{
  "n_head": 5,
  "head_dim": 64,
  "norm": "layernorm",
  "norm_place": "pre",
  "rope_base": 10000.0,
  "qk_norm": false,
  "attn_scale": 0.125,
  "init": "normal",
  "warmup_steps": 284,
  "seq_len": 1024,
  "train_tokens": 559800000
}
Each number is 500 + 25 x the weight over its row's rms, rounded and kept within 0 to 999. Layers, rows and columns count from 0. Numbers have three digits each. The size before them is the row's rms in percent of the matrix's.

# layer 2 MLP up, 1600x320, rms 0.093, rows 886-972, columns 240-319
098:484517482494522494443453474505456519505519505460475455539513542463494460539505465474519501521519528527513523529508510539493461507517521497478483502494480473541487500559492489499519549526454480514490495537502522519526528520542529503500477492
105:499534501507424514439473483459511486482512491514482523497523546472510516486487490494502514497525494538454547523523511510519463530516513509549503479507483540508475491484490500447489528526461498520506430528485505527498505508513458503495437543
096:533454521469516510507508483487508528514500486503463476467480478514494486495466477525482501515478508519492489495481463471481438496451532487518499467500518514493512530504520501490541534512488462505500468501515514478498483505500477572502463503
093:536503500528472505490504538554512521571494513517487501485505564490445521508554468518531507523487490481461514504493434471484515513476493491515432489502506496505454522502523464489516504536550522463502468470495535523521494584445500508482523458
106:479517538427458540462490478544524502506467475461530489551509506510460521493512491547453465514490489500483450519514532509522474534542512552517483479525507528479521448520496476483486486514529517497517476469513515486492476559526531559541487510
101:493496495486513541485515526525494485548516450478458485478513545469520500467517458534488469546529469513471523503496469510485486540502503475499530493549472472471481468519499432484523496475509445506498501466521548532478476535486484495536520515
090:493495508471539520476487491491501483519540465481491544545463512472515508478518459524533479507499506504498525488482482432510536495520533553509473500536512466484510500463464494491554481493528498492551504488533474487541488528486499495487497543
088:485521495478537488531503494495501495511493489490488504501501521523500500471484488491534510525480523508506509481479546510486497446485560528485503508494480514472473495509471491514502506503458556478471476489448506481499527517490503491503508493
101:516508497497480467457510477495484548486463479458488509486519565494530495467474510504476547534570518541488489509512480541478502515500490503563467519494511512508479466533467472525499503520464494507480521543491448491500503551470473515512482509
089:513526507465492526474476540531498492500478504482534480522505519506527505499513499505514474517536510499529476529474518465466541490440523528511496498538488489493532501469506480506527482466525472501504499465514545554553507516462474486547533521
098:513496514504503449486519471510466486490527485531479458497511491482481500520467485497549483517532461500498455486496528517531477510482500497528483495504479528549497465481484505502533455509502459504477496493535532495474475512549465489490515504
108:541491493485526506517479485486499468565525476490508495474517499503531494456513496488486504501510459508529495495463451454475499515532521510482440516523523497500526478499497500454522488431492497502494549510504455500473513513485507498515510502
103:516485513536484478506511539560454467545498461470499496474535508501498506493504475502500469528499495528491527494492504536433490503512475529501507485520483527482485444515481503534524514480524477504482542508498517518539483512496502482484460515
092:477488482516479526516489456452523506538463446506469524495519497522488497515542445502535517472449523508476523512518507506518468496508458505491478490503504500508509494474481497519503585536513518491519479503520512493578524557493474472469478494
113:542487541483447506477516528524515504548498513488503489490517542549477481473484439479516483525506500502464510422478519523503472513485514514498456483457522545522549477463514504489526498486490478512506491497532461482471529526487468520464489489
089:508455497497457474478516475531522506515454474483477486492522485466500517516504488529528511497472419488532505506494474454457492532523524495495411461477495469508515532518536477528504510486470502514468492485497503525500433524524466521491499513
103:561499496488494509501454490482460480464519507488462482487507476489504517509537492494555529489479514517463515531508513482559494511502517505519491462520493518497485512527510469513508545499441499521523505504489525506469499480494525505481441567
093:502520526493509532515496503495482517517514475473470436492498529542530531493484454517537491505523484508469546484506485476513478500541510529483515480480526508536504540506499477484507493525512515515539475518528479519491485486505473471469490496
100:580531517484511535490541519513554523515471505495457529489491485516490468486506465524513521505525527502505508487488509499514496502499492489493502489495508506452484469472534524510475490494499465492489519476473502507456486537517457504505508539
109:486539489481491507496530466492530530507511520522460505491508517545522451513533504491482510533480517512502495506511518505518521526490511535468486475484511497504532466495454537522502544503514475477434528506509521506526474477478547536486479527
093:500509503486507494458526559525492470536500510502492527467517527527481510487475502525455504499474478501515518524493475489487448510490506525545514487496440525448519528452512463439485495504532561484502540488531500539496507464491490531519480485
098:503480496502503527505504458520484464519471512539512525471504549527495488516532509489529517470513496521497473492480490508537495474446553484490472503498493469481483444553497502483500444517508443517507486529517517490487495511489469482513493523
102:499563527451508483495475461529469532477470474493465474453500529497500547523514495501494492496503558512495510532492514488523479500469492497521565493509532536477513475529470509533507485516496513469474479515499457498486518513504510532516462520
099:490498501497506506480512513544476476515481519477496520493501504548484455486479492530478519526473515492503488513422509488501476459513502527531475480515514464474515500534505513557469534529502505494503468547498535512562507548507493503470512503
099:522494556527457467490479507497511502472507494546527500491493536528460492508495481511475495478509508529471509516496467494501474501466487527483495497533484513471556502455479492535541481476469512528512470510521524559514524518490491534460498497
090:501510513469502503497497475504494506475470491496516540529498491524454488533530485488529535517517547487500506464477480505444453479480492502488487437485473500498534484496519548468555510489501501506480484448520480525471492562540517490497485523
092:523503445529525477520499475496489499544528502529460486520511502488470515477449481484494470500533545509497507516503529479422543512548526486561531510471501479504511522481473543491456529526502519519476535479483497515506496542477495484486471477
113:514509515510506446518501480541506466504460468465496460465513497518494477503502483514483539539464533506510529458443516493496466473521511508503480497502499509474485481476520481495489508471508509514511516466489517516570497542524458519530463482
088:529469465471470527489533475463515545522481529528495489532536494562454502530551509505473514481505488501483519490477488494520502514525534513512449529542526512515489523494485478484497509483488553494445562526483498522489488526541514493501513509
103:505498537484507474510524496490518492476517535504523482507516513533495539460475484506524507530491488512517490478458486499488526496510543502522503487464511513497514480494481511542502508512488490490492471539479505463515490533497489497548520526
107:526465516488469499493468443464487480499479480463502474477511505536509506516551502516492515523512461523484494500461505505499429512492519495461490496513484542493503516462483515499468504518503507506523519517480506515494539484478497472493497532
103:528502508502501493515537511521508515510497497469500519524528533475519440470501524509529486493566451518509489525461450513466508484487473518552495520532494511524493511526511497493493484525507469490470513523516475507491469456459440493498510490
087:560511495531525502488467522550524519513520512484507490496530499486512515512487485501489556507519497532487475490487527501467527549487514523502512529503505478493525476504501489496535503480531491498489509486514491514561545457491474489542489562
112:539474488470494508506533502458475480492458466492482506523519493525520502487536457509479548442472530537506510437479493548496492466510491549526526439503493520539482499477540527470493523527456513500534549497515518503485470494535501499469509531
100:516498464481517517487535498510480523535456479511477534531515537481465508472495467573513491514517490478471510493496478493471451499515502550550481476473462502473506523483505496469509521493499564499521469518529508518481511497485516488494500503
111:497520470468510556494512482521514476527532482479476499502514527495459513470481497496508517534463500496501550514520467510535486442494535519532509504530510509532522478446487445551508492500496479510449453480499489470505473544556510527498458505
099:502500542470499499534482480534501497517525501480488483510505514449455489514530479494533496522532452514493505518504509494539420481491546510523489512512484492496505508515519465510537544522483495478511489510474524521506494551550512515472497514
092:503467507492446557526508498483516512518460547472509535550512523477517512508525493516521460524510519511491514514463472498486470526537483514492520483499513504468515493525495474515543489461527510469479546511503533501528519503455465496515492543
094:446474484515528500477520492450525472529457471496485500521510497538491503506567513520515480497492501489518502488476487484474510521532507471487527486501510474491530526505477439502458523498514545489514508471484496484518502486518467484530531518
092:459495492513500477538525450482565441469528498514473508492511514518480477516496464501502526501487488474550526496464482462495487448508518498507483432500482466562508538444509500478543479512515499474501508443502538471471476490508461495481489542
104:531471467481513530496456498505464497509503498497485486494485524499461489517528466492466513513495494498517610494489503461497480542531495516494501498470499487523504502447525498499541462530487488490481504435487535454494479494516482467464515515
093:541489486488493523508465467512484510459503511508487477525502477511529488463507525515489474532508524530476532450489527496558507539487526544539467521446523505475470541493532492489506484479543526504478485512486513464504495487548463436499448494
100:502502513464519479504483502457505474484524463526486506470513512496508502454475479531525500516474515503512487480521505483554489535542518517488479486483453528467505463453545505507532483538496546510477499483518444501491524508479495505497481471
101:479530498506532437520506469492502469561494449479464522455499501508458484490491513508487509491476521510519507526450498450481480557527525526528510450512469491483519499501483517495497507541465483508487503444484504521475522526488505526463496497
096:497514489464484484544458478511525501481476487519488502494492509488477477477511539478556523464524511505523483513484464467504474480490478510565477466509486512504513538483492506516481500465490509529474486514531471495513523491488516533525465456
105:550524554532556460506467466499496473526506515482499491521516528517477511489472501486486534500494481514466523502470482525499455471465491505506491502470505557506519495520485502468499501450473530517467527487475472488498506490464442467496499456
104:481495507485519529529446513482497513492508491461488465501529562506520491486544474490472537492531533560495497516490523460471498499534519485476527514505471547513551521511532490494545494497509484500510491492504459512510479501469491514510472477
092:541535496470521493499499521482583493472423502511503468519502515499493488530528497505532483508537527504511511519443463477473483492494534533519468472511488498515490519505483491499534474531464523520503525470498573455510454548506478492500509516
095:505483435483491486483468465517540554449514502472496517479494498496493474556499493514528493487500528510468530499483517497534501521487495483496468451491521532549504524504525508509490519489459508476481466496561489520465536550500489537510424528
103:526498533500557498456460506513542530491496516514485474480514539535500530476540493515508495493523488528479477463437536535535494504463526569504441476474519524495510502462436520518509523515493506513500527512498525520492493523534490479495504510
102:497510470485498482485501465464532505495499493495468545548505530490504501456462464551556522472509469524498522483490483540527534522547520525536514473504496498528531497530514485480465469539488511449510489521496476462527553547461485497500458536
094:513447499503508541446498479497510465492502520429478465478497482513475513500523522510448484568514449502492495533484494470473507499484503489509507497479489511517548536522490465490492497491497505464504502485501515496527546537540526488510460495
097:512499524470480513499488502538539502504542474484442468485537492546502481494527485520509489529504481496495549487464488502459496533483492527547504483487522531517516539508507541518571518492505466519483468501512581486497483502532522471478525518
089:491483479491475438506527475541482557511513483498490545506519526481474495513495482476496523532485508484508523501443490472513464471491485436509475494476512513517505509494478477459506483551510494495506506484544517494477511488526483506522490460
102:516452505549500471499496463530500459510518514460481510510529535494469496494471532512511478527521530478490511476450516483493515463520534526503453505493504497513549532509496519495530490527488470518525460487496496496511448498486512511496507540
093:454425526524521498485461517522526497448524519496468563477498487489500455496526496567455506500494481489485486507513496507545479484506511493489483470474434494525511471489517503506516526506472527506551483491505482490527487546512483500481494513
099:497524479506513517535482524500468497531454499487509468444523514481452494507558514496520511490494512527510550498459464502460481486520529481489489501503470464530475480464473488480497537484467499490502468480519488487502468459488471455488501475
098:542525505485478511539527523498518486493530472514483466509502495565508485494498516504496488477493492503466512485459483462477497502504476488554495499525519500508499503470480522519513476532451508520496513522483486481535458532523435512516494535
096:530483518476492493468487508478497505508458520525484485477496503505435529526505456511476512499526527520487518458491528464508507526493523496535479500476515476474483520473510455540553528487499520481526502494485505519475529460547540512530473527
097:544496487525506509504523487521505449487483503477508529502526518503478500464488486498519496507514529521545514525500438482478502467492513467530471504481521454497496433517490447540503538532489522501500479477459482487478524473515508455486513453
092:551468471539503479442479487488508517497452533496493472535520505483485513547503468485508497504530511508524500481498497517468497460517520525447495473474464454496467561517526510461508474539517472512498509490470548508518525519569484513486513505
095:494452488462508497528461518476485490466539528458468526480504534507512476516541458508510479554490508518471485504461527506481497493488492505478521483488521465494517489529484489482541549489559514473488551471529484514525485518503466501492495499
110:471507480513537543516499479480496513504535497497475497544531556497491482524532479487587523496481517522532518487479514479543497507503523519508516503488514497483513475508479509488541548536477482520487466480496516534487493487486503511512470478
103:533515549456481542511509479506502522483471462483484440477504529496490499473476500521465519489538500505482478491447475478473471510494530525470489463484471445466518505475553471472544515477518484497509486445535489518531532450501467528496509497
102:466518532457501518533484512490511489532493493538518489511503526485496468518526514499532502481488500505496500488472509494475494508529502465476495499447492495515500515490491539508498528474483494484507466489559495489530440467530485520510458448
108:500500465477498482531483507512488461497524470501444527496512528491500503479465489514495507486460472505488520473496471471530536562471539523528511444444476494488518518475529482499519510510512466482519475467510548501537528546472519498477447454
103:500519464471524466460529459492520508489443428502476487491520518496460471490499473518554513498501469522503549501499533484523515494488494536508482517517477466531477477479478508510466492548493511528471490448532491469494467545506514525485471517
103:511513487490539458514485482445526460456499505481537447500501497485483493520476507495461497491512498507514497517503523529529488450485511528499500496511456520498530474517501481517536517505471476497492470491512497515542486499495533511517486554
092:455508529470467457470489504486485515490506454498489472510510494448493492484507488514494486539524493489545485480483498470517454485494513545466495481478501492501524499544507465526563483488500515500473505492544502520535552512482498521511511593
100:508438483517507445509500472485524493512494495483513539481510526539434491516522492471527484502484459497491518466510484481445477493512460481493532474519494513513543489492471498455506535501532520477514504479504510525452507516497475431523502509
090:470473473446514548500479455542549500497503471477491492469503532544492457496518500514509509491546479501526529515483508487499534448501500486510479507469520499501528591498521480545494504462521542498447505441525497487488500501554480483502464502
083:460487475539516482492474481500537519469460507455475515521493494456528460477500474495520510464531502502516507493498501491524507505505495489540447508479444538542503489499529491527488517472475537465461495499537509530552515474504494518510512448
097:518473508485438477487467510507499483517521468521477523551497493528535516485484476508490466502460470525497509471493522502474524505538535525471452514468467510511522519484523503515510501578492526502467524483510467446467517528496514495480504469
097:520541486462485519489522498477491506496463478497483495477494476517540472495495502531524525500474478498491528502475520470506490512483506515442435528546523526471558491478502504449508523480461528483505506483520489488468458525521449481485492509
100:505540540514480493505484500534502510501495502504474456546489508488527477467481466513494500527506533485565492489478476472478531533477536525503532502473487478533507528479515470459524501511477555514491474482495483466515519494489480528500470506
100:503505497445456466504498496487496472509481460446494537473518498493486480515482504523593515484531469515524504499498465476449513462542531530502483486530488502528515462492496492523503489476513526455529487478485502485516506542487477467506512482
096:470465539497526560509489485518471518536485508476489513514503542482456503532514523497450506488534549515506506481480519479518515522505491484514474504488450484494481489499527502509480501525503485495511520481471492503499537499526487504495489492
106:500473525451521465479506471495489480499494478517471534497535514517515506503491534496518517467505516544509491440502500473529481468502544515478500487511519547525542460520516503507493525485501571475542503498499514502486474484482461514489474530
100:493455529455529527502473499502489471532506492524464541471505512515488531498477490507467482462516512522487511519468441554514479488476495536494480488494517530437522493512539493524513547488505480490468499474502478478511539509490489541497506498
098:517518492501424501478489520470496478508470497513488519467518509490462457503496496487508541504496462507479511537468481464485516453506450500554516474461516508518533544450466471510513517454511495486505538505483497517490507559507507507530494494
108:484486525541448468488526500521542480518489497496457481506511509496475520519504531515457502508512449517529484467489508449484487514491516520508485475500531497467505482464512472466518461487513489512521443474496498556476463468520490466485510525
108:506511494458521492529491487514506524503473515500481522510500483495490527502502500514470479490519514519520511480459507447480487487505515499497492485476484512506540506449509487464511492520524522501472539473469490506515478536513487546454468487
097:546486519514530492490455508484532442500485469555502524508508483463496482514493533501461519508460538497508515500487518507499485525477485512503497485495441459505538461513507468475503486495498494501476517491509455506515527469508525481505441487
102:483523501508502486504495507502483465516463538517491499513505473507494504496528508517502483533485524507480525441499516486497513498457541480531455531531515530499534505551523491452498547480500506538487495448504452516503499512513442509536495531
099:507481493511454462478487502471505509471504475530463471514524533489469500502483499506562517501527571533531497452509484516498478525552529496520485479528496469515508440495497474462495491468494541528522462478485517451473518506498476497473480494
106:448519488476478508485454481490547521467486493506491531487517541505509527478476498491472490497515493507491532512480471509518442493496513500489525481510476530483533490485527522498543519505506498490517483484524515547551477489497492508550490566
103:523526535488452486502482463475506499501512495527519494466515504531527519516516515486479520508472498514484515448500487526504529466468513470493473512532512470503548496487489474508526513477534490502425504509498517522488491480563514499507507468
# layer 2 MLP down (transposed), 1600x320, rms 0.0849, rows 886-971, columns 240-319
090:540503474512519496499490535523528493490495500523511459489531495480451487489514474394501516523513486505493489515504474495499489527530484491527513516543530536430488496448529518475502509508503515528462501505518514483470508492480473527491463466
105:535482494494478495466503514518508511509516521478489520474473482485458466460520539557513477475500510503522478471532511495490534508463497486522526474469523529515531480513489470514516442476521522503550522465544465484535556466493490490561522453
097:484465527511491531484511499490492577504502542513526471508522484450520482535546473549479498530473468493511515503438489539476472550492519504467515494522507476504521488550494496518505470496503526537462521499519454478518510470513525521536540485
093:487472500473506531453506511506492499492502484494522486460454501491511505504500499510527498484493498516494528536489527501488459510493491523501538473491488468496511480513509480525472471499508501483438488458497527486521576502550467543523490505
099:522460521513569542524500518494510501481507518508494508487460466515503481528523480516459484447484470529447506523479542472516565506536518486505475502488492496485521501483446469535535494504505512492492552504512514532501507459518485498471531495
104:477496500506526449526514477537494495532498472488522496483527470498480457469483512538501503534521510471499514540498472505484477537493483516489516518511524521457549481521551506525458500500537483527490479493499437509496506483523485503504498511
085:501521503485497538487527486520485532476500508496497458488517466485522523494495502509476532466489541510510488483492501505487477515503488516558497500504468504545478509530510506456481537556505510515487498470470498453495515462507496505523512509
089:515509460531483502497500509503491500490504490486535484488428495521527493490495469505523496513453523493519475495508471490480498477549495498497510472496500487527513488519538529508498499509492488492549485464496458511462523501528415528474524488
102:520507522480531555483481520507493476525508506522473503493430491492471492489503538492525501486489520497548529531512494536498532506510511515453449463508505522515524535498530493484527486515519507517507503466472528524508500500509512488479474497
090:481470474482498520518528483481470472427486491503447531507477489517510470476429498495484506525522534481486464547490528469518468477512527508508489529538514528460489484462477515474488476493492499515521469498467494505496494544508506508511465544
101:492515525530491490509477542514548537473550493533515477448432480495488526470516524505481457501467528492456465494469521462516474492520496486521462492499518491508465473509550547498552519540442497484470530474517516498491493485482484520523506529
109:510497505507493501517479513545476469490499476499536492485539494513502523489484526536521498514515535475508432507467443523493489463538504561488531491518480482477486508471525557476501487533488505551502486509526529490522499541497498485555504436
104:519481473524500511492565446497479515479562525460501476482483481492494489519469488532514486493486534516509473491525496477510547471503532485455465524479512514512520521481510508453500490545512510506485496474543454503480504517500520519491531469
096:504537528509537483506461538518520539440495499470495469500502507472473477522510551490499411482482530491503448507490513524508540495445525525432516464528584488494498521475521502484455475457535459498486505513472510495474513458500522504536486524
119:530473442476517479520505522497505493476545506516504522496516482433491551524500477517497484432513518522497496507522492509500491492466467527492532497530523478504475504539510544538443481519494497474493507517495475497492505487490532483489510543
092:499532465512535541514491534478519514488543479493522479487499547539472481499525523541512538496549515442506503492490515515533504497476503533488525508523461547496549517473502498453528522481499493478519466517502516454502515459533506506511522484
102:511493529522493492502526502492489466502504486495539488538508518492477562487505490496503532501513476523521442521483505457480554515466522465484475524507491514511527481493477539485456484480542489501482469507512484429545475473520489497535509470
089:462486469510524521502454492456484563509489464507527511483455521491504517516491506487497486485464495444491523536496502491452520488483521503519490498515447516461483490467507477499526482551517488490489494491437530506494488493513516532504537512
088:519458516494536537502536513483491512515509516507528498499507480516507513495501509458560494508460491476468494481516517514492491487488512465540541518532538509523548526511485493522521481530447483533447504502447497506536488518521499530524465555
106:510440490464554474525456511511507476507518488535476510499463497499492517488471482476515520483509477488483457469510510526507449491520518430525449513469536492493486503422503520495560514498480508533474455507496473505476507505515469496530489500
097:529452505486520494488556490473515496480530500466518483499537514526465496496479532614505492500480499503449486515497496541506467491511524501500521498498496481505543482478498481528482504496470547460462523495510518474482489509521487471513487468
094:518464512521505476495501501477517509518445509534452472499474484542481502483494504403499471496489522505521497532513488511539487517466485496500495526506473490415531490476494516470502498528482499489493492487547496492481499544456531482512490516
107:476478499469522527436530507489497476486513497484510515499417553476504559524505498498457525510464488497470500535504524480533518466499479513520505460501552526486468503520474550532503508519507505487499533535483540531498557477486529467481515527
096:525515447519420492475517521542491491502499470467493530456548528449509533449498474520466503528513506559502455468500517489461540486468496486512527521475520495491514510491498543445515482491542497519473495482511484483501464511504461535532505494
099:474528505545495487481506491506454531524494486500510516450413493529532480528517497542484511463527522510428500496527465489513513451535495521485515478524463475512509485481495514468462482481492508492485525481480513543519552501529521554466542515
087:555533498484504491515469496539486473498478488506504522471516486472506498517534491453489467515504522504567488528493500502493541455503487517487464549506512543514486547513500509494477505496514495511495512513484494494510476487507482505523467494
093:487451574489473523499546528524482528489503518472527487445495484514491494513550518524490478484473500497488534526490489510559505466519477505461502495515496516466514463518499464509517508456522506484519449492469522483470493505524488475522486491
114:514500483499512488523532505482499500486485512469492472510483531477500511507488472486456475519489477504482509542477541509493584469535490460494522520516482493503464514512505482525504492535520503523494501503517507528460515505506508511505548493
090:476504523489509510492479513463479508492485491472467492521483484535494482504478500483505487464536477465518478507531485451511499509485462479518513395508510498498483505503500482509537517505499470526515494468523489482502507477509525510461487492
100:486496529529539493557483516480489511524473477521498537511511492488543504442534490494532532501518527532474525488443512486458487477484453490532524491483501495469490473503495481497465498557487510518523474532473499497444502515496507469490536535
115:530483490442501487508464495464482479484484521436475471524511482546505516521534516543500513527483494507492530510477519541505482498461516509487457517517486548509539496509522520530456487535492485489520500487505493464437507478470482487530495530
111:531494458468507492526468551559484518496538455472542502529468527473525486502444503523492466515500545504438493488470503499490489523518497480485503510484478481532430503502514503471475462501442476474541466509493540479479486523515501545495529488
084:465459484475516515543498526439479493502472502494448494506461497518487539486543513409468460493451505481456475524496514500484510490521493515511482518519498510414515523468516498448508520507503528485486498503466490519482504521482475510475524529
118:489471498502519504509456527528526501482529514492498496465488482527531486476508482478460484515513522525467510511510450484473495464532508452523478513509490507498506471486495465494471497479496479540473444484488490485482538485471503456490529498
091:440519492512506499542495461474461480531547538512506477501514495483523424541474540503510491492511465453512499518475485490499497507478515515502510483551476422508525501468498528494499499521488513518481533510466489491466482480510504488499499471
114:514468502501510502481499502513493499490493526457522491536480494512476533515513495496455483488520495497503483505495474511485474551525480500510525536524477483530504483533482524461511509452501528493486510507470561526509508518457479471499522477
097:497492545498500507467516485511469509478485501460539498493493481549560506504479509425486522539520515484437497500508456503525511506517499386504455483506480473538500500457485502469518490511497513447517515499469513504499507499470469488513506524
092:502498498518481498503502460462466489504497460504512464462486540520524474505511535479484545496514526557521516500507490532492507527514483529501471473531475496499497479477470498509478525435515479505483429504469532433514492485537502475490531496
096:450511479462499514484457532508514545465493510463523532510548494490460537528482515506478513487494491512506502445529557514485505503507495482498489512503475518509487463499538489547559470504540504489507502497484478489517462523468512522551522533
094:568495488457484492481472540492510530543490500505495480504531495454474515481511503503507502501485490532507483492507511518488536509518487541493447542534521529471453500524432503511493491491509462507484498541463431510519528486478479514500528505
098:490530505482536484499523505527511537484514485515526484502446495519503513531514473510506503494505503480490500510447501459505505483466549490475488555497490504520523490446466503496534455520528485454456508466459496493514480497525489473541504514
087:509470523506535502488495518466525538533481499497497532498454521488443516518482499462531502457491484456493530478516470510512504530491477524500483451506507493449515546508528494501537483524466506471530470523469484487459503486495506511505546493
101:508536484508505508497487447485539513514506500500498512483515479477513527520491493546504488442511487478470554489527507503540481496485540501496475475463518477462518504488526469474442516501489487467518449512481478501480415494515524495481518542
096:491492481531485529513524493507483447506516508463515466471487476468510521464523484484489456493476484535515512489501524510537494472513477545484489505478495530498491463477517500511498514495547474515494492500458484535488458485517516482517535519
094:505522480515489431491520490493476491466462480495508526512520466481520490525544488526494439491505480479485481486491526455485512451491532492490484518495497494542511484489481521554517522481510513486546517468510498480478485498521573500520472491
107:485504528499468510523523483515518516462482519521496490455563495559513506495474506503499511482499523485501492530514516468478457515457474518465494484491502540521531468523498508474477528486530511521500478491490506474483441493437504507509510541
102:487507524486472503481478470519492549477524508503512507490515520477514518528490498475540539507539487506483548494466472487552505508499479499530518502497534509459507503536477486522523537527533489508504536467496534487501502459496465519506528499
095:491554500455551522530484531511508498495514517499482479512473501462477482476497501466516507524448474502452468538483516475505459485513491454473478529486543513544513513482490484514481524506474485543497523456462513507521499474504512496491538460
093:490495501546477497491525519497502468528481479478500491535499500476549525480489529485515483491495477491465499531530488481482460455505528574523536482515514449403461483517517502498496483488518491544546543513489487468512513508525505522472519494
095:506460513504520525553562503502502499515487508480509508479519482491522528461520472489491479516541460527514473482522538474498493480483476432489486513498491516527482510535513472498464515529482498522479510509506504492546463496483473487486524448
095:500506496545479541529494478482522471514518508498510487499491550482530490500454530477462520496521503467485514552507467490496532507484524516498462499530489477515451547494457513475507502455493524503508479504485495502509479488471513496472508528
090:482490503493527510501530493481492505494514505534513519554484537518498475499498523487470530512513511553511476495481489447494485524524489467487493525463511530496483459505490519451533540510520446497559500499480512494485490486496544432507519559
104:442485501507515492568507498494557524496514490522493480509540483518498499491478507549499474511488527474528551524484511536441479467484479444490523485494504509518506509465488449490474516426476483464543512513497503479469529516504520497521529514
087:510513501500455488493525510456489462503530447503527481486509499569473483465545522488517464498500486472494485505502520476497499514519525489526514486504486514511533446479466503491471521445470470536510501502523494547501530516465465517500484485
105:514502489484534502475498517482520527477505480437498484564513515497477551524525483540554495497499470538522504501473507521481520533518488471473493486513475520454449495526493467520508454499487515482494458513537537485506490440521446538498518475
092:477490519549486466495468531525510510478504495432512519470475480504520529513515482515513547536492488530490499481472492478539515506504502486492511503519517455492510504505482480518530512555519486486460512502537484519519505531487521515489494479
098:533529519497490506468534525514493519491451515502488523491548491464558474504497465498526502527479554522486478501493456503493538510489488473494517488523504518506514505475468521477518500516533509488555508506521491461471492522523523470517523458
098:503476482522466462474508538536557487514516499449489532482505570569477449474550488570470497527514533487472503494494487505464502502498501514510489483462513532477552462472551515487487528468483527460516514495490512522488510486449524544509472447
096:487485505472540499503447523502519482533488492489461498511524489537517493487471510515493504526503509467530488521489475523512507526567507538474489496481508453520525537486557438509533513482457502475504530525520484494493492508511517519499518522
094:448534467544515483477477523491480541513514525498510503483473533509494517465531515359504524503494510533505525500498501512505499501539508462440529492507498458459534474485463478467468499529527507532531480498481519527507510470483516493501529517
091:483509519443464533542492491501470449484524503489514524483483497580491505515515507481478488494459509507513527510504506475529502515464476480502495543507513497518524481500493501511506528487486523532462451474513502502488496474450479498495461510
101:473514479516435515534518504454487501521496474509509534521466491507481514516485440520466566521493467521498512537479484513512529491525494500467462490491456481504512518546528512533492465507487513532535504493509471479489488516474477463527480527
111:506497531538478482442497523524523471576442540493482506505535493535483496493476495484453493522508495480523493513498478481494475498483515452487463514504546525513505474500520491491482473480509490493531448535516435506513529514473519548479524497
101:514522478532513515505486509493526508512524479497520530509507473460487490512479528534503520512473510495495477481502498494507502494491477436513466522541481497494499484494462524545458526477547513495488484504437481486508473499504490465516538475
102:493499481476515474510528526533516508462464494502444497459486522476495510493480505498496491488526508498509513515510486534532480497444512502524476487491493508440484498485503518511546488496451500483454530515523471508477545473537511529545506496
123:491523522473503548435513534464517496495493541518531473496505516551473477478525502490474514490483455503527536518480534526487511477499445496443488477520504495501529508508484476517470475438505505527517497491495472535500509443517483507490532518
115:490547522520475495522536506503490494516512468488492505500494517478495503501480493578486497500520497508488520463523502525479456502481471541529502509482506487499517492524510507481533510498486465521514519515558526453528520480488465549526452498
104:529464523483450500468542476491475506521483532506519507568478497483446461562516484506532503498484481493504483507507493511533494536502529524502530502486496493551510531482465519512538510502532512520464503479502531490479489513487476436464508454
098:486523498512479509519505460494487570490470471508517508522564521470513482465485490571512487494500543452496498492477493506474499469463481524537541510515489516495512519520525478482521472527494461504489532522497523504560498493519466480474482484
104:473523522503439517492524536502523502506502501462476465501483497499565503512491491491495514521515488491527473500529485496500506474502520501538498461544475535444465509476510518524470533526515480487458493524496497477450488521529500505524465499
093:497492509517515458496503524485495523483429500519514458506501491498462508533458464419553464482519506498491466471487532502495439491529496484524523484543514453518481445505536490507533510507490507530528493560537505471502467520492538521534493491
084:522502528474501501498461511480434476511506475515525555491487539502472517551458499500514509514493489450543506533529500526455495500491503536436484492516544459509495500475450480489493494520508480499511464482525480488465496490514461535463543532
097:483504490479556512512487507456504501504505498510469524523491502450485528500526547514500515470466471482527513506472529498542526515508457449488488444511510498495520480489456505504471493519491461522526458453471556484516454551476438514488502488
091:517478489492498448501475460501489548475514492527495508506426485519493470533509458531482494481483533459496475478462533458523505485559510525430500522568515473509512510491474479533468497460490493471500492536471516490481542477510470467482494555
092:492496497534487513484527487515469522475518553512506501493486502516470528525515510511460493481524492462455500527501489512508538491509499519508471538528513489477480486496442486471451528472463481492485497498466544501495491489488463509514502480
097:510558495539505464494519500517475505529517482538542497471512489467504474493501507497492535466480529526508492524501531479490479485511496490473519467503495473510464519466443531469495482493469514468473478485473467565505488494499475503545480503
096:503534495496512501484461492516529497499525520539452501558484466519472518546486465492485506561498491533487541519500522511514466510444528513485490517476542529477523465505520497413522482496519531487476505523475472483526477536475497528470531485
106:508506502519478535515459531521502532530510534523539474514542486443480499518484514443543525480474523487480476487515515485485467525506507501487503484498492474517481537521464465488512489555505493522497490528429497508523535489469460492471503500
100:458482488506495496467512500470518479481495526528466518491492499492531539503506509538472491504515488456559474481499507513490448490514481519499498512495506486481516535485472470563498518552473492521484515494523481506496496510478510504486518506
090:517466534491494523465508512506464486474483517504535469519492506500555526480514493499507445536472488525507493508515502502497504493486524493467532517522546472481524526496517523476432485478543475485460563497512565467610483457510478493515494489
112:494515539469517497473478493469493477529523501543529510482531467565484474514527499527496516528488500510540508532514535519484483479497509492494499488514452498469492482516458541508511471499523504517508528468464466518450500517505510496492507507
117:501458500518485533491496478520580487484477526476515499479558523497499470495464518557511525532503480521461557486494527506548531463525452490502516486506539478477504525518496557471494516476538463524500441520485512498456553506484482478460505532
100:468512469529487505445493501483538540508470536516550515503488550493529551494503501492490493481520486492478481461466507501492506487546557483517500470539493463550483482504494485541531536495463536541488497496486481510489479518509522495474503532
091:490500480497523509503509506485528464453454497475481453472496503516499514513522461521468480502523543500526495539469530501496533495486486487515494510510546488428482523496530470496471473465519501479528519497454494508475485494528501513526526497
104:493529466507543517521536488521522478518513477504493498529477515484528514489508490554480494508478467520496520525481502499542531483536496508473549459507521536498465497480497498524509508491537495517478505466488505484543488519501526480514493506
110:478494521489496497505477505484478505516499519470525510569491491446528487484542503584507531530456493472472479494496471502472519512484489502515533543471512477503459492464511525528485498512516503479511520544482507485535496515491550516493528465